Part of a small language model's weights.
Training: a variant of Adam for these matrices, 726M tokens.
Each number is 200 + 20 x the weight over the matrix's rms, rounded and kept within 0 to 999. Layers, rows and columns count from 0.

# layer 5 MLP gate, 4800x896, rms 0.0299, rows 3282-3323, columns 840-895
173,175,231,215,224,243,238,170,194,192,198,193,211,206,207,191,175,189,193,168,189,159,202,227,235,184,199,191,205,181,172,233,217,214,226,189,204,191,198,179,197,213,198,238,211,230,202,192,166,159,214,176,208,190,183,203
228,244,212,173,191,211,176,199,240,178,211,211,234,203,224,214,170,198,187,198,218,230,170,197,203,207,171,215,274,181,163,206,199,223,180,180,190,205,183,218,210,190,205,212,225,208,201,186,217,177,187,181,198,183,184,259
165,186,217,204,198,158,181,187,212,203,175,170,252,163,207,230,192,166,208,232,186,183,185,200,219,226,217,216,185,213,180,171,221,190,207,204,197,204,226,239,179,205,213,181,198,207,204,178,199,216,207,196,226,205,188,227
186,172,212,157,212,219,200,216,209,214,221,221,220,194,204,217,182,197,236,177,187,170,208,214,186,201,180,203,222,199,219,234,241,189,181,228,203,181,202,211,201,204,217,230,189,231,199,190,161,197,195,196,164,199,223,212
200,237,227,212,195,205,197,187,167,248,203,217,184,206,202,194,189,200,163,185,176,244,209,185,189,225,203,224,206,188,205,198,207,179,234,220,182,158,188,212,214,177,214,217,202,215,191,214,195,222,195,193,233,222,220,198
208,191,200,172,195,212,167,182,177,211,161,205,183,244,207,205,225,187,219,233,211,182,195,168,138,202,205,185,181,207,187,231,214,165,175,204,236,231,205,205,208,224,189,198,201,232,220,192,200,202,204,191,194,189,171,218
224,201,232,243,248,178,187,166,211,218,169,235,203,167,162,172,216,213,197,196,209,218,187,177,213,219,197,198,194,228,172,212,216,192,204,185,214,175,180,200,212,208,226,204,202,194,204,187,216,183,216,180,214,207,215,185
190,181,224,195,184,196,191,169,220,227,221,200,212,210,178,191,194,204,188,200,192,190,234,199,201,193,198,198,190,216,217,209,198,202,239,212,208,183,231,194,197,185,204,212,184,174,218,166,209,202,200,172,233,232,178,187
209,186,189,213,216,214,212,172,183,211,215,217,172,198,190,215,196,194,227,201,157,201,227,201,199,163,269,222,228,198,198,167,215,219,215,183,203,225,237,208,200,190,200,191,155,188,204,243,215,199,193,214,202,218,198,187
248,192,171,209,197,178,176,212,183,224,174,246,223,187,189,186,216,173,179,201,199,207,232,208,172,208,191,214,233,175,188,184,185,212,193,198,167,216,216,217,201,221,206,179,191,174,203,211,198,188,197,187,202,209,146,171
202,184,181,209,226,226,228,209,193,189,158,228,176,184,172,172,196,191,213,193,215,174,196,228,187,202,185,223,199,192,206,226,209,185,197,178,233,193,251,202,189,183,202,166,218,199,223,210,197,162,167,171,196,243,193,221
234,199,205,176,208,230,188,199,197,177,201,214,230,215,187,202,205,186,211,155,214,177,205,209,233,224,205,238,232,208,239,195,196,162,225,173,212,224,182,182,200,200,205,210,169,207,206,209,175,209,216,231,186,182,195,191
240,189,179,211,182,228,209,180,232,211,199,219,204,251,205,220,174,195,242,222,217,194,251,220,213,203,220,203,220,215,230,170,204,182,224,214,188,247,185,166,218,191,198,161,211,199,188,229,177,202,233,224,206,225,229,206
207,216,222,232,204,203,198,195,195,184,202,207,157,194,191,169,203,171,211,212,228,180,207,208,200,232,190,215,164,222,235,216,184,214,216,175,252,216,153,190,181,186,191,241,202,210,210,210,193,190,195,229,190,189,209,201
211,197,215,212,199,215,193,220,191,197,197,184,205,241,218,215,193,157,168,217,162,187,192,220,173,181,179,221,240,241,210,159,238,195,194,211,179,199,212,213,185,182,247,190,195,220,167,238,192,194,216,220,208,180,213,206
227,206,175,210,228,225,223,207,216,186,234,181,230,197,233,156,177,170,214,183,192,217,189,235,181,236,175,200,247,218,230,216,160,197,143,199,207,185,168,207,219,143,193,192,200,231,194,178,199,168,182,202,217,198,198,210
191,185,192,209,214,210,237,184,190,199,210,197,180,179,167,234,147,214,195,166,188,155,192,230,224,217,246,224,188,226,211,213,186,202,201,174,218,224,211,191,194,186,172,240,186,198,195,212,223,181,212,207,221,204,191,193
188,200,221,225,189,234,208,208,175,209,202,192,235,213,187,195,199,237,193,186,197,214,205,212,233,228,208,210,188,197,200,232,168,185,194,221,197,186,239,198,209,221,231,244,205,194,199,195,177,173,226,224,209,194,213,206
218,212,221,219,213,199,213,172,198,172,203,219,219,177,209,184,169,206,212,213,193,161,197,179,221,208,209,176,185,274,224,197,215,200,223,184,187,213,205,189,185,192,185,212,208,176,205,191,204,204,229,174,197,186,181,223
192,181,197,196,219,144,181,218,211,198,208,203,182,226,241,204,235,162,174,192,192,190,235,193,220,176,196,213,210,234,214,196,210,211,210,204,174,212,213,177,190,185,220,206,180,225,161,209,152,201,202,194,201,203,210,219
192,220,241,217,226,207,206,239,204,207,199,246,219,156,212,208,203,164,179,191,188,203,229,179,177,179,171,212,192,249,191,199,199,198,198,182,193,185,188,201,185,209,219,195,227,217,230,196,191,231,183,185,211,211,225,212
209,200,231,169,177,205,216,243,236,209,182,187,212,236,167,172,160,224,185,225,215,199,226,244,258,197,207,176,247,211,205,192,208,181,191,190,231,203,233,165,206,183,180,235,178,217,190,179,198,216,171,223,200,202,185,201
236,208,223,193,219,214,153,184,237,223,203,227,207,197,196,214,200,229,212,187,214,210,213,203,209,222,195,225,170,204,189,204,206,191,179,205,191,210,182,217,195,210,163,240,172,184,249,204,225,177,174,185,191,160,164,197
204,196,182,190,199,196,189,236,208,208,211,212,223,221,131,193,225,208,177,205,191,209,208,199,188,183,200,212,218,198,206,200,197,166,184,205,231,204,163,222,184,206,177,202,183,173,214,202,215,179,176,201,190,191,186,178
209,172,217,200,232,167,192,209,169,181,166,174,203,206,213,223,198,208,204,181,198,176,208,206,208,184,184,183,189,206,222,230,156,164,138,204,226,222,226,226,213,174,172,217,211,200,206,210,227,203,164,216,202,206,182,211
220,232,170,191,207,231,171,162,194,231,192,226,209,170,202,204,200,189,206,206,214,194,216,198,254,150,192,221,218,241,227,183,192,214,195,189,228,205,187,156,206,208,212,235,202,231,169,209,207,236,182,196,208,190,200,217
204,204,176,211,148,227,200,209,246,215,179,219,188,193,178,235,226,188,192,196,185,176,188,214,196,190,196,178,164,176,212,185,209,216,219,170,199,182,224,203,197,220,205,210,217,207,248,209,203,183,157,222,192,185,212,239
205,187,172,213,183,216,199,184,244,199,216,241,207,147,205,182,198,181,211,182,178,148,204,177,185,234,194,211,183,184,180,185,195,168,232,168,203,181,192,232,194,218,173,175,192,210,230,205,201,190,181,182,202,163,241,191
198,181,184,203,218,203,210,237,224,188,210,210,181,180,206,195,182,206,181,230,171,222,221,235,198,201,196,213,236,185,211,180,197,186,211,193,229,214,233,182,231,182,189,171,202,174,190,219,198,177,229,227,164,200,198,207
166,207,178,210,188,169,218,232,193,195,211,192,207,185,230,222,198,195,236,195,195,211,205,207,233,155,162,210,173,210,187,199,218,185,188,164,213,178,205,158,211,193,219,199,175,188,199,198,204,185,210,182,203,190,219,192
225,209,214,155,239,197,202,198,227,213,190,183,221,221,164,185,222,159,230,211,168,230,235,170,177,191,202,175,228,164,212,211,193,208,173,191,189,214,213,225,186,223,171,213,200,186,189,165,228,179,186,199,201,207,179,200
207,242,195,211,181,213,215,211,194,190,200,202,189,209,182,173,194,193,191,205,219,240,168,200,203,223,213,199,197,220,194,215,189,194,190,185,172,201,220,190,172,215,204,202,165,205,232,222,213,198,164,194,207,193,192,217
244,163,217,225,186,239,211,214,231,213,227,194,168,199,160,220,186,221,175,194,227,207,221,181,209,202,176,182,228,195,218,216,191,207,215,218,211,184,200,204,200,202,228,192,188,190,207,194,194,222,212,196,226,192,180,216
201,189,216,212,179,220,221,199,189,190,235,205,252,160,190,193,215,172,218,203,219,183,165,208,225,221,181,189,199,203,167,186,243,217,194,182,210,187,196,185,177,181,223,223,209,189,189,190,181,195,230,209,212,190,201,194
205,207,196,180,199,243,208,229,203,199,259,195,237,228,169,178,206,222,172,190,231,179,209,174,200,172,186,206,179,228,227,206,189,155,209,220,180,212,251,187,202,193,203,212,219,202,204,199,196,183,203,193,182,204,204,199
211,209,250,177,192,194,177,187,234,219,148,194,218,215,218,214,202,203,212,233,214,161,199,214,189,174,220,198,208,202,193,190,207,201,214,163,209,211,213,182,201,173,203,194,201,193,186,163,154,222,192,221,203,209,200,195
217,205,215,224,169,202,215,213,210,202,165,212,207,199,218,212,178,175,198,210,216,204,199,193,182,197,198,207,237,207,215,228,212,197,180,179,199,199,200,202,183,181,220,179,219,215,229,207,183,189,209,193,218,236,206,163
189,187,197,201,171,188,185,210,202,213,187,157,186,186,216,202,209,198,159,208,199,182,220,203,184,207,178,190,205,205,252,228,224,193,226,212,197,210,197,207,193,180,223,169,195,187,191,202,197,187,209,204,202,183,201,187
250,198,167,198,213,214,221,195,211,211,191,220,161,197,207,201,178,208,188,176,168,178,169,198,184,203,176,222,203,199,202,196,163,201,185,201,206,211,207,206,205,160,194,215,214,198,227,185,203,148,191,216,202,184,188,219
189,210,218,186,228,200,210,205,224,204,218,221,202,210,172,185,203,195,188,220,198,222,251,214,177,213,158,215,220,182,251,196,179,237,139,208,207,181,187,245,204,204,194,234,195,206,201,194,164,208,195,237,195,190,224,188
144,225,215,242,185,199,182,123,183,206,189,179,189,198,209,173,172,217,219,212,250,193,215,180,210,217,220,178,173,199,212,207,214,213,213,193,214,188,219,174,226,204,203,211,160,218,259,200,181,207,215,196,213,198,160,218
182,144,220,200,239,186,172,259,196,207,184,209,154,243,154,201,190,217,178,165,187,208,223,186,173,218,218,187,253,218,210,198,204,163,182,201,189,170,185,199,170,201,225,204,204,182,208,172,209,201,230,211,222,199,150,215
# layer 5 MLP up, 4800x896, rms 0.0299, rows 3282-3323, columns 840-895
225,183,199,228,182,230,195,203,215,205,218,215,201,190,183,199,223,172,188,214,203,187,171,200,252,185,198,224,222,201,209,190,193,188,163,208,206,206,211,193,192,205,179,211,209,247,214,188,192,181,206,219,198,217,211,206
223,200,215,191,215,190,235,181,220,229,221,215,201,210,191,191,235,184,201,196,192,179,218,194,176,227,194,185,188,187,227,184,219,209,175,229,162,228,233,208,187,216,188,213,190,186,216,164,175,205,179,219,219,215,235,187
210,189,208,184,232,189,165,172,183,201,196,178,192,206,205,220,199,181,210,194,216,216,181,189,219,212,182,198,180,165,193,195,213,255,205,196,164,201,217,181,229,179,212,197,218,203,197,189,216,235,180,224,199,206,218,216
236,211,195,171,189,200,210,194,184,213,223,183,202,183,164,207,196,176,192,225,220,247,201,186,202,177,214,148,199,202,199,227,191,228,208,188,204,207,184,227,204,207,196,188,206,208,219,200,218,210,191,167,202,176,218,146
211,233,170,176,197,229,191,210,180,193,204,197,202,207,204,175,209,181,147,219,161,215,193,200,225,222,184,182,219,191,222,248,216,195,182,193,173,161,226,204,203,135,200,174,205,189,221,187,243,203,206,202,165,263,211,204
205,206,213,227,180,195,214,175,217,220,198,214,221,185,204,142,210,159,159,207,184,169,201,228,221,190,195,193,194,218,213,254,205,226,205,221,214,191,203,197,186,192,173,225,178,170,175,190,195,212,196,170,190,218,209,166
260,195,177,201,190,188,211,243,180,169,147,199,222,205,210,175,208,183,192,194,178,179,208,224,219,220,204,217,210,236,189,178,188,170,208,171,184,208,226,218,201,171,191,203,195,182,208,223,224,220,202,200,138,211,231,199
228,244,194,181,222,181,230,187,212,186,178,188,236,174,168,217,202,203,221,170,235,196,194,194,212,229,196,193,234,179,184,205,162,163,198,230,204,210,217,187,230,197,208,210,202,181,190,240,249,243,226,160,191,193,195,223
183,205,185,205,240,199,206,194,202,190,211,187,204,204,188,210,187,180,188,190,176,206,203,198,197,192,183,213,188,169,202,214,172,197,190,181,225,205,212,234,217,202,204,212,213,223,215,208,219,235,178,200,171,215,189,174
143,207,196,220,193,213,175,193,197,239,197,182,166,188,200,253,183,221,204,190,206,156,172,184,201,177,220,197,201,196,200,197,172,151,225,170,218,162,210,193,204,161,180,199,216,228,193,231,180,188,193,194,200,209,196,205
193,193,228,176,192,192,191,211,211,213,215,217,192,237,201,164,213,224,217,176,216,223,204,190,211,147,207,206,204,198,214,184,186,208,240,255,186,210,272,179,236,215,199,218,242,187,170,200,193,187,173,157,211,229,237,215
185,194,266,182,200,175,192,199,206,188,216,225,194,252,198,144,187,205,183,214,164,156,219,155,203,231,223,195,215,174,205,224,230,189,206,184,195,191,207,184,171,206,214,167,199,242,209,187,200,156,197,188,193,192,185,184
207,212,188,222,213,197,229,216,171,160,169,179,203,221,221,192,174,228,229,219,215,182,180,204,217,186,192,228,201,187,234,253,198,199,184,214,231,190,165,200,205,188,209,181,203,221,164,181,196,211,209,213,198,178,224,187
190,222,228,189,215,209,193,224,187,205,236,194,183,194,209,167,180,174,173,185,185,176,197,211,165,194,192,222,176,219,223,171,198,184,251,125,191,184,173,241,195,195,214,223,177,215,200,176,168,249,204,191,221,176,186,217
198,207,226,213,229,215,177,184,189,199,213,211,173,218,196,195,221,203,187,186,201,203,228,175,200,178,206,160,164,194,218,195,226,229,160,206,217,187,189,207,199,209,185,199,230,202,189,175,224,152,208,210,244,178,197,184
207,188,218,184,191,171,182,181,187,189,168,208,185,211,221,188,189,196,184,197,187,164,206,197,207,192,190,219,194,185,232,208,206,215,230,204,202,149,188,222,193,220,246,208,173,227,194,195,197,186,215,193,165,173,213,228
182,227,207,199,188,161,226,205,226,214,200,209,221,188,240,231,159,190,193,188,189,230,193,182,169,206,184,215,234,191,182,236,229,170,229,182,180,192,190,198,212,224,205,149,191,236,219,208,176,211,201,203,195,210,202,218
184,224,185,213,198,195,205,227,183,195,194,222,194,207,172,190,198,212,200,173,216,211,209,156,212,184,187,175,197,191,175,227,212,192,183,194,178,168,191,194,187,160,230,210,198,217,199,224,187,215,212,187,210,216,204,171
209,179,190,173,228,163,152,212,189,231,205,177,200,224,203,178,166,201,199,198,204,204,194,198,226,191,193,254,191,186,204,213,181,181,215,185,215,170,196,179,197,184,200,195,192,211,207,214,226,196,181,227,207,215,196,214
137,200,199,178,235,182,209,195,244,192,205,205,220,226,215,163,190,203,203,191,176,175,201,205,243,210,198,205,219,192,240,188,221,194,206,200,188,238,218,200,199,210,224,213,212,206,163,180,183,250,187,203,220,208,220,229
201,198,165,195,173,233,190,169,209,192,180,159,206,219,192,180,203,201,225,187,222,198,194,170,196,230,200,180,179,237,199,197,193,195,202,205,209,207,216,211,192,198,218,193,185,213,217,189,209,189,209,221,204,191,172,212
155,208,205,196,195,184,183,204,187,172,152,194,196,192,186,176,224,215,203,230,214,189,195,171,188,197,203,165,244,205,176,223,209,206,167,218,222,215,223,189,186,230,214,231,220,203,218,191,213,192,227,203,186,234,218,201
227,219,217,223,235,225,194,196,207,218,181,183,232,157,199,192,194,178,225,211,221,209,191,186,204,194,199,187,196,216,202,224,220,205,213,208,195,206,177,189,182,166,215,225,211,186,204,174,212,201,172,194,239,190,181,182
191,219,203,206,233,186,208,212,190,183,184,195,198,184,223,184,207,182,196,197,185,187,184,201,198,198,186,180,193,224,218,212,192,158,204,234,203,207,208,203,198,188,180,202,213,222,219,201,239,195,211,146,199,210,183,196
238,201,228,179,196,193,184,154,199,184,209,208,221,225,221,180,204,166,235,183,223,204,212,173,213,195,232,223,173,205,200,188,220,220,192,217,154,189,204,208,216,184,177,222,255,240,172,211,213,196,187,204,203,191,213,163
205,165,194,179,190,233,187,195,204,169,181,201,168,161,202,174,186,197,222,203,182,229,195,204,196,231,206,228,192,184,206,178,186,209,207,177,196,178,203,212,213,211,198,148,161,223,191,201,219,196,172,250,202,196,187,203
182,200,222,249,153,191,216,178,214,207,202,177,166,188,191,191,207,184,190,189,193,171,153,208,200,191,156,169,189,217,196,218,191,215,215,217,161,223,181,167,191,199,210,193,229,169,206,210,223,185,219,183,171,242,210,182
214,220,227,173,206,184,177,207,220,180,191,186,166,222,216,184,199,178,195,198,184,249,228,225,234,191,207,220,199,270,196,183,180,184,204,187,202,215,204,177,195,203,200,196,203,211,178,180,203,220,241,206,208,211,154,208
161,223,194,232,204,224,186,221,210,187,217,204,218,183,197,192,232,210,189,204,210,193,204,211,206,192,204,172,226,203,205,249,191,218,209,217,200,191,214,195,202,203,222,199,183,218,177,192,182,192,207,200,197,166,217,192
174,200,207,190,189,124,217,196,230,217,196,209,196,221,226,210,175,181,228,239,195,169,211,216,197,201,175,194,228,188,233,207,180,177,192,230,183,212,198,191,212,204,212,159,238,190,208,161,219,191,176,183,190,220,236,218
219,224,160,187,185,214,217,211,158,204,215,247,199,204,218,197,208,203,179,196,201,216,212,211,200,184,179,194,186,196,185,171,179,154,223,221,204,209,173,167,204,190,198,212,196,219,176,196,225,205,179,199,153,203,186,187
158,174,213,191,200,191,208,183,190,207,211,196,209,197,223,192,214,200,213,225,225,208,209,233,168,209,210,199,174,200,163,214,186,219,222,190,208,209,195,213,220,213,212,197,196,217,207,209,209,165,193,203,206,202,201,196
181,186,223,243,197,228,176,205,215,207,210,170,206,243,182,168,208,189,183,204,204,204,192,198,235,228,207,229,183,226,215,206,201,211,216,227,201,242,195,205,187,218,219,207,207,205,195,197,170,201,251,225,196,184,213,224
203,231,211,211,235,228,200,181,217,250,215,213,204,171,192,248,207,193,210,213,211,232,192,176,227,220,165,219,210,201,227,212,227,210,234,215,200,225,171,193,173,191,214,210,212,170,130,202,212,209,218,216,191,179,214,198
224,214,166,204,174,182,218,208,165,183,170,200,219,201,159,173,157,193,197,220,193,202,211,190,223,171,202,174,166,179,182,208,156,201,180,232,256,199,212,206,189,222,203,245,247,183,223,229,236,171,152,203,223,257,192,200
227,220,193,176,237,211,175,219,234,189,210,204,190,238,199,194,188,179,210,226,181,191,172,175,226,193,175,241,195,197,224,220,183,179,182,179,237,179,156,176,216,175,185,223,199,184,221,178,223,216,188,207,232,214,185,196
216,213,210,191,210,196,217,199,167,192,198,185,234,215,201,210,159,181,252,200,191,172,229,175,198,204,209,212,183,192,174,228,247,197,180,189,206,180,197,216,178,193,191,229,191,167,216,156,229,199,226,188,166,212,214,186
182,198,210,163,197,171,236,230,195,204,230,163,207,190,192,225,224,191,196,218,237,193,237,177,173,190,180,190,179,184,219,186,221,176,211,229,213,187,228,191,171,191,194,198,217,182,196,189,196,200,232,202,180,167,215,194
203,227,220,204,218,169,191,228,203,182,190,179,230,207,224,184,219,232,209,200,182,224,234,191,190,193,220,227,176,181,193,178,222,184,169,208,183,210,178,174,188,211,186,201,196,204,201,203,214,206,200,227,237,209,204,181
174,196,206,184,169,196,189,197,201,195,178,203,222,185,214,198,180,227,191,210,222,208,207,176,206,224,196,207,248,181,179,200,196,219,245,200,184,175,172,172,202,171,222,190,178,170,230,233,220,224,198,213,189,196,212,206
195,190,164,217,228,213,204,206,209,179,236,227,151,180,213,233,181,206,205,192,194,187,190,189,225,200,172,203,218,165,181,198,192,216,208,206,205,199,201,201,164,214,198,189,167,181,198,197,239,236,215,197,208,163,211,187
203,163,234,199,206,193,173,177,188,218,232,204,223,215,215,209,210,194,165,198,231,185,178,214,195,182,191,191,201,209,176,174,198,204,184,184,207,196,225,238,215,223,217,195,194,191,209,198,194,217,202,168,189,193,207,160
# layer 5 MLP down (transposed), 4800x896, rms 0.0299, rows 3282-3322, columns 840-895
201,232,175,187,200,190,186,231,197,206,175,191,182,181,222,192,205,172,168,203,192,200,165,172,163,212,183,220,228,183,212,195,211,207,215,204,196,192,158,192,207,215,232,234,199,193,174,207,189,201,197,226,204,252,205,142
194,215,213,214,191,202,227,230,201,184,203,226,235,159,187,207,219,190,212,190,217,195,185,214,173,173,182,166,231,182,206,186,215,154,222,194,209,185,216,196,202,174,196,179,199,148,202,202,188,156,156,187,209,166,159,185
193,217,199,174,203,208,208,210,170,185,243,184,211,190,211,187,200,161,234,196,211,203,214,209,226,162,189,186,199,221,193,202,167,193,188,242,212,165,181,250,212,196,181,189,199,207,202,180,179,218,181,192,216,190,199,199
165,211,198,177,200,200,208,202,220,210,199,186,176,199,214,172,183,204,210,195,182,199,218,184,172,204,209,220,202,187,219,191,187,225,218,182,217,205,216,229,180,200,246,175,187,173,225,224,218,208,218,196,168,215,187,224
201,180,236,213,211,192,196,208,215,186,206,187,179,213,202,200,199,215,198,207,223,153,141,185,196,220,239,246,179,208,183,165,186,187,209,205,244,209,215,201,232,175,188,184,193,197,189,216,193,205,187,204,194,202,192,200
202,204,169,195,189,201,239,181,208,233,207,190,222,201,219,192,188,203,243,210,230,199,190,223,238,225,210,241,213,196,204,189,188,179,207,190,201,213,209,191,201,182,144,187,232,163,207,181,196,217,174,183,194,199,168,216
211,222,200,228,223,195,207,209,218,243,168,167,182,260,181,164,219,228,164,204,201,193,186,154,182,160,205,186,212,193,193,181,179,192,218,177,217,204,191,197,248,196,238,215,189,210,187,229,223,217,200,210,226,162,196,199
268,225,181,173,186,204,154,219,216,158,167,208,211,174,184,224,203,194,195,174,191,205,204,191,198,177,199,207,180,169,171,170,160,208,189,224,187,187,198,216,175,157,230,179,199,207,192,172,216,195,228,228,207,190,225,196
222,219,190,207,196,212,182,218,180,206,188,189,190,211,200,198,200,205,180,190,225,198,198,212,183,180,202,202,171,204,218,213,200,180,204,199,185,188,139,168,209,205,215,179,217,193,213,191,214,208,235,161,186,206,225,236
186,212,180,194,165,207,221,189,199,223,228,199,194,243,200,182,205,218,205,194,187,216,232,212,235,184,215,200,223,172,209,198,234,194,196,234,201,189,184,212,210,230,184,199,177,201,202,211,176,177,212,221,177,222,207,198
225,182,201,213,191,211,182,220,192,237,207,241,204,196,195,162,237,164,191,195,209,200,201,179,204,218,194,191,214,187,193,183,224,245,197,233,172,187,201,209,195,202,182,211,189,158,217,210,187,207,193,196,182,221,198,220
214,210,155,197,190,235,198,199,215,202,208,195,200,198,183,234,184,178,196,173,183,215,185,184,217,172,210,199,234,218,202,194,171,191,215,189,169,239,205,185,205,210,185,213,227,173,176,183,166,220,194,222,202,208,187,188
188,192,203,196,202,191,221,191,245,233,216,235,197,192,215,231,202,171,214,228,216,192,204,197,175,203,196,209,220,228,240,184,197,206,192,247,178,207,225,218,213,206,196,222,191,212,183,178,193,211,187,203,198,243,199,244
199,229,216,176,183,198,192,193,187,201,208,211,246,224,208,198,260,239,233,196,214,238,208,194,215,184,234,215,177,210,207,169,211,166,228,217,167,212,212,213,207,206,194,232,180,204,206,203,195,211,217,220,193,176,175,192
174,219,194,203,186,231,228,182,226,218,196,214,231,196,187,163,153,175,224,170,208,205,219,170,209,218,187,215,224,201,196,210,184,187,195,197,199,217,207,199,192,213,173,226,196,199,226,173,197,197,177,197,210,202,194,222
216,202,197,179,193,177,201,209,158,211,164,179,210,167,203,198,170,181,190,199,202,253,194,189,219,208,205,253,211,253,177,146,133,190,211,188,225,189,239,201,186,211,204,199,231,222,195,211,231,193,165,209,194,216,203,210
208,232,205,206,225,238,172,185,179,210,191,193,181,190,189,218,173,184,211,195,184,193,208,195,252,204,228,194,195,178,221,162,190,207,194,197,203,212,163,219,208,218,196,247,199,174,196,221,205,172,240,213,219,210,184,232
191,200,212,171,197,187,187,205,207,198,214,214,195,196,218,209,190,207,205,215,208,143,186,182,198,163,208,223,198,211,218,186,199,201,211,189,196,235,184,191,218,203,197,170,196,169,262,207,210,192,176,217,223,200,235,198
193,191,194,194,220,194,180,210,195,201,173,227,209,195,202,167,166,221,197,185,207,186,173,179,191,202,200,189,173,192,184,189,208,169,194,182,206,194,211,196,164,168,198,171,217,242,192,195,221,206,225,238,191,228,219,220
193,222,217,174,198,222,189,184,205,230,218,201,182,185,188,216,150,192,177,237,173,177,186,160,221,184,217,183,185,218,157,205,168,170,272,226,191,144,203,181,175,184,185,182,211,187,189,197,190,219,201,179,194,204,231,199
198,225,153,182,173,200,207,209,214,215,217,180,192,190,196,187,183,157,191,194,158,187,225,192,206,207,212,193,199,230,193,247,191,168,202,200,206,208,193,218,187,207,168,239,205,222,200,201,196,220,207,188,174,182,190,216
208,208,203,229,193,193,241,174,216,212,214,204,194,199,209,188,170,233,205,186,173,210,188,197,159,207,179,209,170,173,217,212,209,218,191,198,162,193,210,189,185,203,243,208,224,201,195,175,194,212,191,183,206,173,157,186
203,217,146,188,181,180,196,208,179,236,219,211,181,217,194,188,245,225,227,177,207,204,218,208,217,212,203,178,206,206,204,213,210,207,188,179,192,214,181,166,218,201,209,208,195,180,210,212,185,186,204,200,221,207,225,218
206,208,187,213,207,184,228,197,224,192,206,163,193,209,197,171,198,164,196,225,177,214,221,220,222,229,235,204,202,186,202,145,194,218,222,168,179,172,211,212,194,194,216,190,189,235,189,200,195,157,224,211,225,210,162,241
190,219,206,214,175,207,190,188,205,209,187,213,171,195,159,197,204,184,194,209,215,229,187,187,197,214,247,181,222,211,190,154,243,192,258,201,177,188,200,167,165,237,227,185,184,185,207,160,173,180,225,217,173,213,230,195
195,225,208,227,205,185,213,225,219,210,213,217,221,202,191,208,181,163,189,179,180,196,177,208,177,225,209,219,188,221,200,213,221,215,218,213,175,242,206,236,200,213,221,247,224,187,233,228,227,211,217,211,216,211,204,196
191,186,186,202,203,200,221,177,211,181,198,182,202,213,206,179,195,238,194,178,229,198,205,166,188,205,213,163,206,237,198,224,215,215,188,219,242,185,194,212,207,191,193,199,178,178,214,177,198,203,221,239,242,208,198,221
190,179,200,199,188,207,211,192,203,177,230,229,224,143,192,251,198,237,208,201,191,161,172,214,202,224,186,185,191,177,163,225,199,197,210,187,215,203,182,208,223,197,181,192,207,220,204,190,204,190,190,157,179,166,224,180
203,201,224,178,203,203,253,218,212,227,207,250,200,187,187,214,184,170,225,221,180,202,200,230,166,232,224,179,192,203,184,186,212,227,155,185,190,220,193,204,198,212,185,190,189,202,202,219,225,230,186,195,246,212,222,195
210,188,215,175,189,201,192,194,234,206,191,195,215,175,185,236,235,151,217,237,208,162,212,202,198,209,218,189,224,184,210,207,182,223,196,187,206,233,171,176,232,227,221,198,224,178,219,214,228,206,208,222,182,237,233,168
205,214,181,184,180,204,201,187,213,225,198,191,203,188,192,203,225,195,182,213,234,180,194,214,220,199,178,209,218,202,192,193,188,192,179,168,190,203,203,207,187,217,236,234,206,202,215,178,196,185,214,222,185,229,210,200
182,187,212,224,215,205,209,196,201,206,216,196,209,208,224,255,240,203,183,176,186,195,211,189,209,211,198,220,230,187,206,155,220,200,196,195,196,224,189,210,190,199,194,203,211,180,152,190,229,185,189,224,234,210,216,204
175,197,158,161,179,223,188,198,202,198,197,205,234,161,196,192,191,166,224,205,209,217,224,235,195,213,168,192,208,195,184,156,156,202,192,201,201,197,207,232,223,209,198,163,250,211,190,198,169,203,198,217,211,230,238,190
232,209,177,193,212,194,201,207,211,192,198,203,184,204,234,168,182,184,183,169,189,210,232,187,182,194,176,219,200,187,194,243,149,209,180,214,225,171,204,206,200,225,185,175,206,176,245,214,196,189,178,177,202,180,224,200
206,176,167,190,215,166,234,182,185,200,206,201,210,197,189,161,178,210,188,235,206,209,205,224,168,200,209,194,204,172,214,195,192,227,206,188,199,196,148,210,210,198,169,227,237,196,203,217,223,170,210,173,185,231,207,222
212,181,214,214,189,190,211,184,189,199,187,213,198,205,206,192,200,213,182,202,210,200,195,204,221,197,167,200,185,165,218,206,235,195,172,206,146,219,225,203,215,239,213,217,170,178,223,188,211,178,220,191,229,173,227,205
255,201,212,171,186,222,188,168,202,204,196,216,213,176,245,213,189,213,207,194,206,181,178,234,245,209,201,168,209,178,216,225,202,171,180,187,190,211,213,207,172,230,196,211,189,222,196,190,207,179,203,204,218,173,186,204
224,218,250,198,195,212,198,173,220,188,172,224,207,209,171,219,199,200,230,202,178,172,171,217,198,207,223,249,204,194,179,148,205,164,201,195,203,171,177,196,206,214,191,179,169,177,207,224,174,240,213,191,250,213,193,177
236,181,221,214,228,210,217,202,199,172,218,183,171,182,215,226,156,183,213,189,200,179,167,189,195,215,187,161,225,259,186,202,229,229,204,184,225,224,199,206,176,136,185,199,164,165,206,188,206,192,215,186,205,201,192,182
188,224,191,210,200,137,148,185,228,220,184,211,201,228,216,243,197,210,212,196,211,179,150,189,189,187,208,194,167,149,197,235,207,196,226,182,182,184,183,238,206,234,199,195,219,215,224,185,196,236,182,209,198,213,179,226
218,177,190,198,181,184,204,234,223,158,196,208,214,152,183,203,177,226,227,191,180,221,216,202,233,193,197,217,193,190,210,193,239,209,211,204,177,196,196,240,194,209,183,191,206,176,192,218,195,187,195,210,184,241,165,228